Weights of a small GPT-style language model, trained from scratch on English Wikipedia.
Architecture: RMSNorm before each block, rotary positions, no biases in attention or MLP, untied embeddings, normalized queries and keys, some layers without attention, local attention windows, shifted keys, value embeddings, hashed n-gram embeddings, a smear gate, short convolutions, an embedding shortcut, skips across layers, norms scaled by depth.
Each number is 500 + 40 x the weight over its row's rms, rounded and kept within 0 to 999. Layers, rows and columns count from 0. Numbers have three digits each. The size before them is the row's rms in percent of the matrix's.

# up: layer 10 MLP up, 512x128, rms 0.0591, rows 480-511, columns 0-127
# down: layer 10 MLP down (transposed), 512x128, rms 0.0594, rows 480-511, columns 0-127
up480 099:497541509483391408508506510530505500503483504613505459534509452457509416472463433515520496514450556515507569508543520484511482510526420519515464525492550471429509450534504498498522531513470563524519465445549487553501473533600519522542460470455470487525502451563461534486483536586463554510527545552495487460525508505578480508559561508461514506535503561463520484558545486416563457478468
down480 101:527501560431578519458486520481522451541509436502531384565510513436504440481459520529575487542436470452556452496510541490491491479448579544447488501453469512492525442491511481414469463505525497478425467555515551539401545541491557478525547461445465526481506464506483503473433578563527485446505464489517487497485536459548541512480463517458444462529549521540490500546471493532533532468471
up481 081:549474487408493581487406531497515535430494449470497437462426408504543514527492480456511468480452511546503476505500510486536505557465486497553504503403488556494466552459453582495513517505514477500472524472542511457489484502596490477536495481475536533395486468562545489409476461558523500464511481536531460423509456507544514490560479458512453490467547535423493493447546479449537526516501
down481 088:545556522450547575518469483507505495493511413514455498476509457519537486427524461523469507467501485502562500552483508522441510520521438530480513507487497504480493530573569536498498475455462501486492532525550465550471495491563523399416533576499520569506499421478545456578523526580463490488584434506527526485552551440459436501465489455431456500510446508519525579436493483531515442477454
up482 099:528462547488504507483524587551437492510526494556466488514505583473529510427448477515482541448506473500529525535493472513448454538563517452440591545474406480562530495487554474489490517537486479534498469558577475464524515448505502554593534579528530505469539490456506481524524439436443485474537496518479488512548541474544551530532406546545515535423493481448553516473510548511533490426490
down482 099:468506544540472540501511506518452473469518497514525428479472559525452554512514512476489473496486492543531522470587561472522606524487504475465474499521555491465532514490502437393478453496468489461532509513458502573475520569504519490464535452385523501409466517518521476536491393410519409532541497542501508550487501454489462447568547489453442483489526532573542546511490515437511508502490
up483 094:495541478503401476545567491413434491524557500535472462486522501512423465554485538541461524463477528506604519496507532478517426557440471561481503439507420546518460566442477491525469561533525491510581478453455485436525472491514479500502472548481493536498432462498538484520478533465506500506463444508457502474498504531508497542508502425531591546580512492450470474456490576466539426517485
down483 096:451473529560484563455532503531500496448482476471486467505501540529531472499569473493452563459512498553466512387500483475465505410558537472501592487582493497491498481503506394553548541483528441446463456425475525530510510483449450455537486506497487559475497472424511450494463546506579505490522516497460491532527526554509557477510535522538414492532528525417499482385483508500489515500547
up484 104:457424447497495487465478461560516503501495452536504540618472553527560475577496507493519451470460552429551515545550530511498521534544418548462451527488520586469499558487509473489481509511463412557518502563495474476514589533514578536505474551531484553497458482511549502497555546548534548512465539451439484509495414503514466515531443470481475543503519517567497466555555512465539507470475
down484 104:537522498544497398533512502488496545528507490528439397578407479465500552578504526450441477502461546487560491539452508510468508468464542521460461437509533485492508460510517532536580450458437494522498507587479514461569462537531487534502486496485432474455494509514519487406509480434487541534444447471527508491474433499531568544585423430507496509534514535539496550512495487510523467544505
up485 103:552430547473434474492520495510472445520521533486454547435444455505536488554510475470510548533491468539484538456503482478457487543505508503564489431520472505549518515540456568557503523514503551506520446536480503517525427486551470511546470502527451458447464454480484548441544483499517447515445408499526418480447513593534579576481511485511492492511462438434618476471572501441478483502510
down485 108:522466481511461510511510427495537545486441550473508531473510482472511586480464503559513466589480517555516483494523441478470538380560473504512516430514493501568503480544455475531529521510546508524414550538444552513515465498551531536458532521454462525570457498484467503509425508487439451534475497493496446438500479533488482534446480468465486411444393428427541495487525532437490474517517
up486 089:492522514535478504483449486488487510499465443515492495435517472487476513522557483470486499472425459461551514473498606546462398557573516533457446497400523487498483538485493548499545538452462543438508539516510486552534504503549532484514499485472470506536509454518484481480559508517509517513524376581524451446488595496468539525546456546516474472522446430552492420418537474522456459524532
down486 094:547500451538463516488485522429569538474457460525541450505565539488510493535538519591525469461573459523533551416462524493427487474516553473503472541463542470587482451489426507485594471426517516529520544524521503468572490497507514516472487488473525435508501517519472506511481549491524562484500495506620447471495442469515553494410492524455553526473445445456519439430494502510500492522541
up487 102:457451517466542466478535474521513506475504564550540556582466507448479425511534434531491503486584496467549557541505463564504535530502477501532504442485507537554504564511459472490499474497450458506455480463563484435556520546479489494491521558480468530473456493398480559551583492496485547528512501463505402504537479528604521558479493466460477499494463434516468477442531449527546442567460
down487 104:481519547469531439504506501434465550451528526528584480472511481569508457526507470437457493500506492539450544426444467563443529495507592515437435481578497505535567470529562501535501529533525458499454522476520445548538398471506493524512432448477455470461528489475469491551508480495481490431516483527528524517500481550520515559479482547498482495461467443506478556561489509426494414559588
up488 093:533545464504524489462543486455504483494599460569458544479506515525519435514548534487468502489533507522533497498564473487499466505457463535534566399469543527509498501483407511549566509469559535503536462546461433566553460489572483508497478546499553520518520427499513491540413508492492567512452554502517431544497599481446486509476530490502480590514542527472505468542506479560485583528439
down488 090:467430513513513434542537489492408502520443488459466528448557484496529476482492454489555512531484594420467484506500473500450533425492489479521444482501442485491492474519554512484477542512499502460564512552590579430539448506492558476570412472470550425482511474465519470468501473473539464434591497451551475550480493543481447472471536494464564500474542514523485554494441512459519504465442
up489 080:529488489455491504488515540518573487494507568565505466459537508475448476487465463489524502485519501507478542455495480474464490435524510470455437475446512526551503593459457441515543560528521525554464454497431492536426531504519515529477454532483658517474529552463521449505448519417517467470480503426523437464529538530500500534525454545538498437518466564557529525489561524408538453497498
down489 082:537560527524503468524478513481424465555522420444522566508540536490479444497535516480469536481534470466463525563511496520513471415542520498504546441476473472501548566508542492503499518511462551580527521531587483466505543498565441447564558519480466481506622569480518456495538584496445513536561487490545495526450441527543496525530451476507479485566451587470487561509504490463509522528458
up490 102:438487450466507496461482493499450546491534414485526523522522492521453557485540556545524550564526579588481479560516520593500459538502531511513524535521550485517509478533453574474468512481578428505510493555522461496502517501463485467559508532471412489563528538447490558541534578567555521487517544492443532559484515522506518503491478370476502505543469475518489531420536508524459457536490
down490 101:484524513517524424404487528455450501469479515546478487501551542432420484576587517527499549500540454537458541513582474508505558482566481480493544456532467483561509516537501528534461439476507549518549526553523504575543478523534507438506517514497489518477500570583519482525492547512449488502384539564529521524467562513465452496434459489500455474532509489535478540444567496546480508438462
up491 109:501485488543520477555488518427551496456482582560509444526438485553516457473521492501520566570485527515523418528457536448501495508541498519485519548442511590510465467474450467413573470531534489515524442446572477534476502462519418481467499585440478546504574482490536491498509500512550434515463467454487443478562448511475534593491496509456509524543511510484543467436449497495451469443480
down491 103:533466488522506510469504526489475442467531544490528479500432441575525500478462455485521521493521561434519544523481502507557495456485456610585507510505466553516535501458508474471442473463506443555508474428518512488444471520448508474533453471503515541510483567453503499532489441502524433511608475538507504482460473523508483416551375520428568569472555523446474520492478433469460521524511
up492 099:446561431451475442545470429551515494538573503495509489490582414462474473519442525547500561486552515473481545431593541532541467497478556468483531468451442458603467544484472494526502503574445489550476497490514552493541474474516484510476466465421487467502520450482450597489465479515528473457519545499507498522398498487553517483474530554469494517481513472502531485511456484500555507574467
down492 102:507521528453494500532515497501495412491497492451481481453461500469494495451547465520492500429456446408495481537501458488495566508521440455465508475506510492476544594525534506512530481457436465540472511444507470566492471489500548530407483561474421592459436464531556518560457486531556621463531501472538487511542541485524486478510412421514474481565473538489470510488454522553489527464453
up493 098:443476467492473471507534464491483495478514513476478519519501438486551432468469470551450487580503514504476517489598531525551568544529499549464495507446504505532462541411450505555515507505517478520497479490475492508562466522446520500545522531515510533440508532491429455554518495503570578517480459550535454489562556564414526538442517492551537439493402596485480440437528558537478502568491
down493 098:507472537451458542427499413485481466511502562542456468533495491490483477497473507442535463405400440482513518574448486553573505515445607451488471509462422482558536445444460490535474457497457464465518505492511521426502473541505454471467518556522509526504437458491518543552512569508498520503525530517476467547526424411466483470492589504496535507482545521485524507523547487501464461512554
up494 105:524505499449481505493424511480445509524454403464505497521523565519477472470476528538473498462543467554480585444490485520486526517519553497467446468428482573532581523538512504465461528462500531503496512518595441498496531450495479528588498532564517495503459636504487564493529475473483523503455480369538505474520562508546536506481496509485485476573484481545484490563539533513542491429535
down494 102:499492451440498494464469464471501553528444509443496444509493479511471536511505480558580487421493522464466486500454453475481435420540480565480500532493520480606517585516486524529545543492508505501478526488418428479502488470511519499564507519609524440433487510591537544535584548461504564506461446533528490472478500574531462512509560515518489419487533508543452501470534451526558487515501
up495 110:500483531477493478512480485431386506455446497498540533540536452462537512562439523565451449500575485495535574487508553471494546497490461534488521444507481542579517501509488570416493491419453512524555436428488492518453562470494450512488459560488489518493507514504521547523497542522499484534510460536462475525568538574483514494506503471543490470498444564433621476449500455464543467459514
down495 102:484468543484459478490506525503491479468458485498537577473551494406500474522494515480499480480492519514459551512438545455505575399504494463562491505486543495487529493491454544476533492574455475494457424536587539525515489480450468494499508561586490582531454527502485462594481520532430477533514560580509485505518498491526519486537551529475490543565442574440557411477530518497492512494408
up496 114:502442504482510506450431499492499513475521508503476513473470525479462445438569551509498563491550457554528475548512498442449474570540536500533573524485414557539562487520471545515489540502560475522525488482566506524505441563471594475580497498533466499558535522476511583517464487522583509466473445517463485560539490538473580494504464526446416518514513415467489476452496430490458516476441
down496 107:571560549542429510554471459443496513505534528602520449432470506476483471451534454564496498567442354485518544579450496514548438510486547556416554526494451514469506517442553460473493469508515536558507486500440468489583545558477480504511512552496474485504461470531496475469514443525514476518480423568499513427486516547462529498540498496484539504516486516550479486519492484478516503473466
up497 099:514501541468469547515493515448447502523475393586483477555544478573467473426465504475512485400476436477425596524541525469450482589445464547436438545504457529491525461474474560512537468466524577508518469449523528522490519535543497510525490520488523516507512478484534457457511504521548509542573490503534552556535440507492513482536516469505537522422434510540527478490439451542458547521521
down497 097:520405536510485487402519474498487440545515519574508531525530472512519497525527539562533501553546540512478554502503455520499526544529435537411471568529494504553492495466480527475456458476469519533502498512516523507511494439424515542500475357493499485514555490436522450536496490531462433451466509524435477449563538524527514415429501443557510498502463501490494493455468512490449528589429
up498 115:501459446456413516455523534549485485428487516464432465526481527463534478519447523577510519483518541508497487461522434487519507530502528556482555520468519494533463522510502538474540500596558500510523518555448467525542413467581477524554419521468529592442525547464535521462506535486468395467567532444503468487426493533527506522499526452575472569492450540526554483532484485506502523437494
down498 115:519447464507455458413447529564479520529488601448449534511515462483445535496507530521524500500534578459483487557532453466504457471564510485470446520450482540482464620581514422461537500519525465441527535529462516506526520567475506505471551507518497501485501528544464585568487489509508497566510529492552507470527560488590458561508549517586488500516521531578504476500456508530481461449507
up499 106:478463553453473503497532473459538457492482481524517521473441490532473446522465541519526546493614609493477452523505510520541369531491417513485476525499471464484457536507464576514448528515518521527519465446474486528584501407483557568538530486446504553434591524492516459533527483532443486503467494477502489546510527447504506482507592537518470507490460474502562560487559518469453469502482
down499 100:440447495539536527492464449532538459520439482491592542603521458511537409521526506485490476521499569525451437481502504486508545531506508482444486500446506531490579458502459469570503444484506487506418463550441567445526544458442512497536587527494497520520496434481573434425494432524545496522483545481500445472500526536420478498463444553511508531463517491502468489487510462513464526581498
up500 097:472460555465469534542516449527519559516591452509546440460500467498576413450468470540510484525473492426507481539554519459491506521543462537460542500449475512438595498560578571487547507521508475474481562522439521513536454561580489483497501533473479490484522523424525506563486453492459548515497478417497493489460524474505448476407519508499455448478464534504517498431544503452515450449465
down500 096:434515512487523573576468541441518557568535476534488515534540513524479489529406575465501499467449473493392473545474486501476490470475416567548442463511436553494513518556482531474439500521440503491518504448472488500508506472444469506501513590512561465440489465556461475504445425556513558511466487486468548515511492483495515465469489540471473442498421499441544486500466485462449549476421
up501 107:520471473474439501517425528555551488477443450409464448535518503443425503476476473536520535506499491535513531502535544521503501508524481478481524553503441492405498454453575469447528490482460515489565453538506494524500577512473525504545469462471469567497484629581481496478511458485484497534532536519546503519472546448521554542507476506449426491493492502534474558436403443493575456458519
down501 101:489522537449500564438520487525478485436532515444483534551523545577480366426566525433505474554504514506504582499472482484444561514507455506492536510520525462509528547503534545458458468498524520420441494531503498504434500457453571497533524471529475463444465428458498513522516472524529549440513482424554519455554500540441451427456540492463477484486523519562471479522472490562535443503485
up502 103:511506465560527452540495490410530470449502514532508509487482472476490480521490460577511552494483400503513545512507451533417519510512442474536421388548469587539551511543522441421481522418467437500456496509482554495521572537466534562508467496446491544496515521507498542518464490523478524507459500484488450472544594432502519487448455489546479518545440494404525479493482539483494505535457
down502 101:474481494558520491529536504467524479529443501527537505459523476488515495556533527517572547446440459499448489538494506467499558493561477581560478505512558487499499501499472445489544486522496576510532564487442498455431534531554486543549524480542545494511497440538554422522525479587502462530493481397549533446551539458549511432469540453568487474533563493488471452462503455524487531626502
up503 101:533489501493466482503533477530443532528536471453515426513530510459461441538542477517500455554532357472538583485432460431502442537550471583541441478414527549471492547456476491487464464478482483565474531524556452463526560548555497495543478441488519503502547505504491475506586454499459454554479522496480523476534507493519486544496461494541537549546549488551549534479445537467433486529536
down503 099:453473482434538505480429543493509496491432430544589517460513469536522492527500516489445496509467475436461534450510544476482540496494469562470568540595552485461475493491485512497513484524522534551510493515497474570544450454529486513482595494527482556533542492518549526411499507404547504386479495451487512485550449592404551470429536470507515536522530542488485532479494500483448494505510
up504 102:486471513482462486504475527596513535481436474507514502505531564559492488457532497443539540528496591532499467439515516515496448522508482546478464533486515508481517540477499430596523540501493484553504538509579465527479497503541406516461537491445475507498536455538484473554416492548506559497510402457541519552541592521590518596549491521504496520518481568585528544521531498514506481444455
down504 100:475452452514508494563479518452487474479556458465530524483593504517450463489510498516509471524463524425483499524505529521575497468491525502520562535458551490475500483479427494481548498502539496418574393542511552427532579508446492515434514470486503541462502494486480480483589532492519509474503565527606470497437523550509456428530494463558527439534564492414553503566448470480529499501481
up505 084:555551487450446504566418471530474477438526503521489496542421585464521510518501474467557530463543569522480535498469506473497447496534498417493518560506559495561457534475444483465576499486444487546497492452480469541489515462478480505590514477439537487472562507511578557541480481479421614521434505495539445514457476481484507481515456514506465506432506428477545486441540470489551531507512
down505 087:491454498504515519581472533424461530483481454499425545451476496485514449530476524480447539541507492516498551545482550472447446448525462493506425592419498431428538532483483545480532525444496501532421518522553534510490525558492504574602514477408536459514556537469517512459516551467523503465503494431472473484485582456465523470517503506502522512512557527525481505470507442547462434575484
up506 070:557432515485422525465444480581492463509496558425571436447535498478506522503477557457549493535477525512481481467511475523565453440543574492482463494500556493507526484569509506448523516529495511474479539429504479435499444525467486471567490524455562477446508522522481513494469473454568570517496469584443551454520476521493492492598590434564482445554558485533517511481514484546490508465504
down506 074:464511563436496543527483521466511483438529430508538541465509442497536420467532498409525469519557500592516514512513523452459421517517479464502542425471453503495494479514502534458579491503478473553469505490507481526504487470549549380529463470501518470512577580450580497435529497537475543515494538460550468459509511504550509496495477509530437532498451595523553486464462419533471464497524
up507 089:431540488503447483534517521519558465452413525513501494534485501539552455504530537505539512479520508480556489503491510552507477550444432553518592534490531503512516495506538431482495490480432508515459500449458540521495452536531545476439489473483464478395539547503417415506501453527506488543492497529508433539555468491486485476459510435415463471480477487412585599515573461476559475520481
down507 095:506527497474570583520456473538503617482432492553482538515468481500487514484481514505553432508574538549552479523490488493481498568501528438554552555477475526525472404494472469440510476473564473463474562540465465435482524424501600618519455499573541490555535496473557462494536491530489504516472561506479509448519536485500539549453489493484488514513523478471477553532463443547503490514473
up508 101:536484486501495492452420537571490490515534490465516493568543500441469442513523567544547501473474450528470480504470467414525509472468516512458455475511436519511499492447499521522476581534448479462588493549519434566583517549458487469459499505482437512475512594573456455541544532512520475508525559506537424461547512489535483512499485492523537466526482513451409431447486419483563487445511
down508 103:490487514465481553453495529499518498464522490508466548494430487542472503471486521448567512447506533475502482470538396560472469472499541480484456575487474461517465532467576519510490495497521481519478488471539430580520507490435520457517557566506553439564547375523573509496502454534501466528510551460501493504443450504522581508470487469481546506464522444481493444521374506457526557479426
up509 107:452453512528437484455503490483501498493564521540542488544499525419540511585446532523544464455535448487554518461492557482465531525522553521490556518463429540491534494512522489477527508549439462547545460524496544572457519448502438548548439568509489480483614520458575510443471468506540527582544503461552466527476524458506585524517463433523473535465487523516474461506566514537431499486534
down509 101:424537536476451488506473511445548534502518508585483479396436492499519535483483544518477544422479485426484501518555522478510481529491522596536513561497591548533477506466521538485485542476532471522485509508606513539551476459524517570443444440516516511443473492530508461547488522539526502458460485558525548551516440515536461512530506466533474499490559525494420440516531530541504566561584
up510 110:493432506482517480470512492572480483476544472425442546522531453504562503526508542530555511498549493533489474447467537421509508492426540464585523481527510533542466413458529450442510483511457429502531546546574489508400557524515554469584466482502531481523534424555531496492550510537528397533575529532496438527521547515490473528465538509511495526540494528484517501515480416509509544493440
down510 105:554531453520506466465480524476423563529531520545415508539525495535472520535465529528533512498524508540516479468541505535528511493490435484526507498573540540489453474554475543540498538529457513452496529538485540461532456495444446450593539469530547462501477431502534521434493449510569456524573537496541523528486469394525543542415502411502533470513580461566530564500529525497490495441431
up511 104:454518476535459389525461506572483504510513474467522529571534514531600506443464488522435586561497570508489464464509451452519461535550514499470492556537584468529457513570522519465470524477498496576453559513467479452503480437540488563509492520472531471471518500489537466537469480464526487394516467472441492515510541509484442567499498485506468471505527539448532452403535510499538426502463
down511 099:453426440477565564565426499467494493515498490556480575499511496428527529490592516517527569487473499448425497520435537507525511484543487508520496486437571484483518548544520552506504519480464452512451490530510463552528481491489519530489435560500473515571528413571505527488394466553460492550511498458491462516489533459479557468410527559509525473505474472466527446434426514511509464531523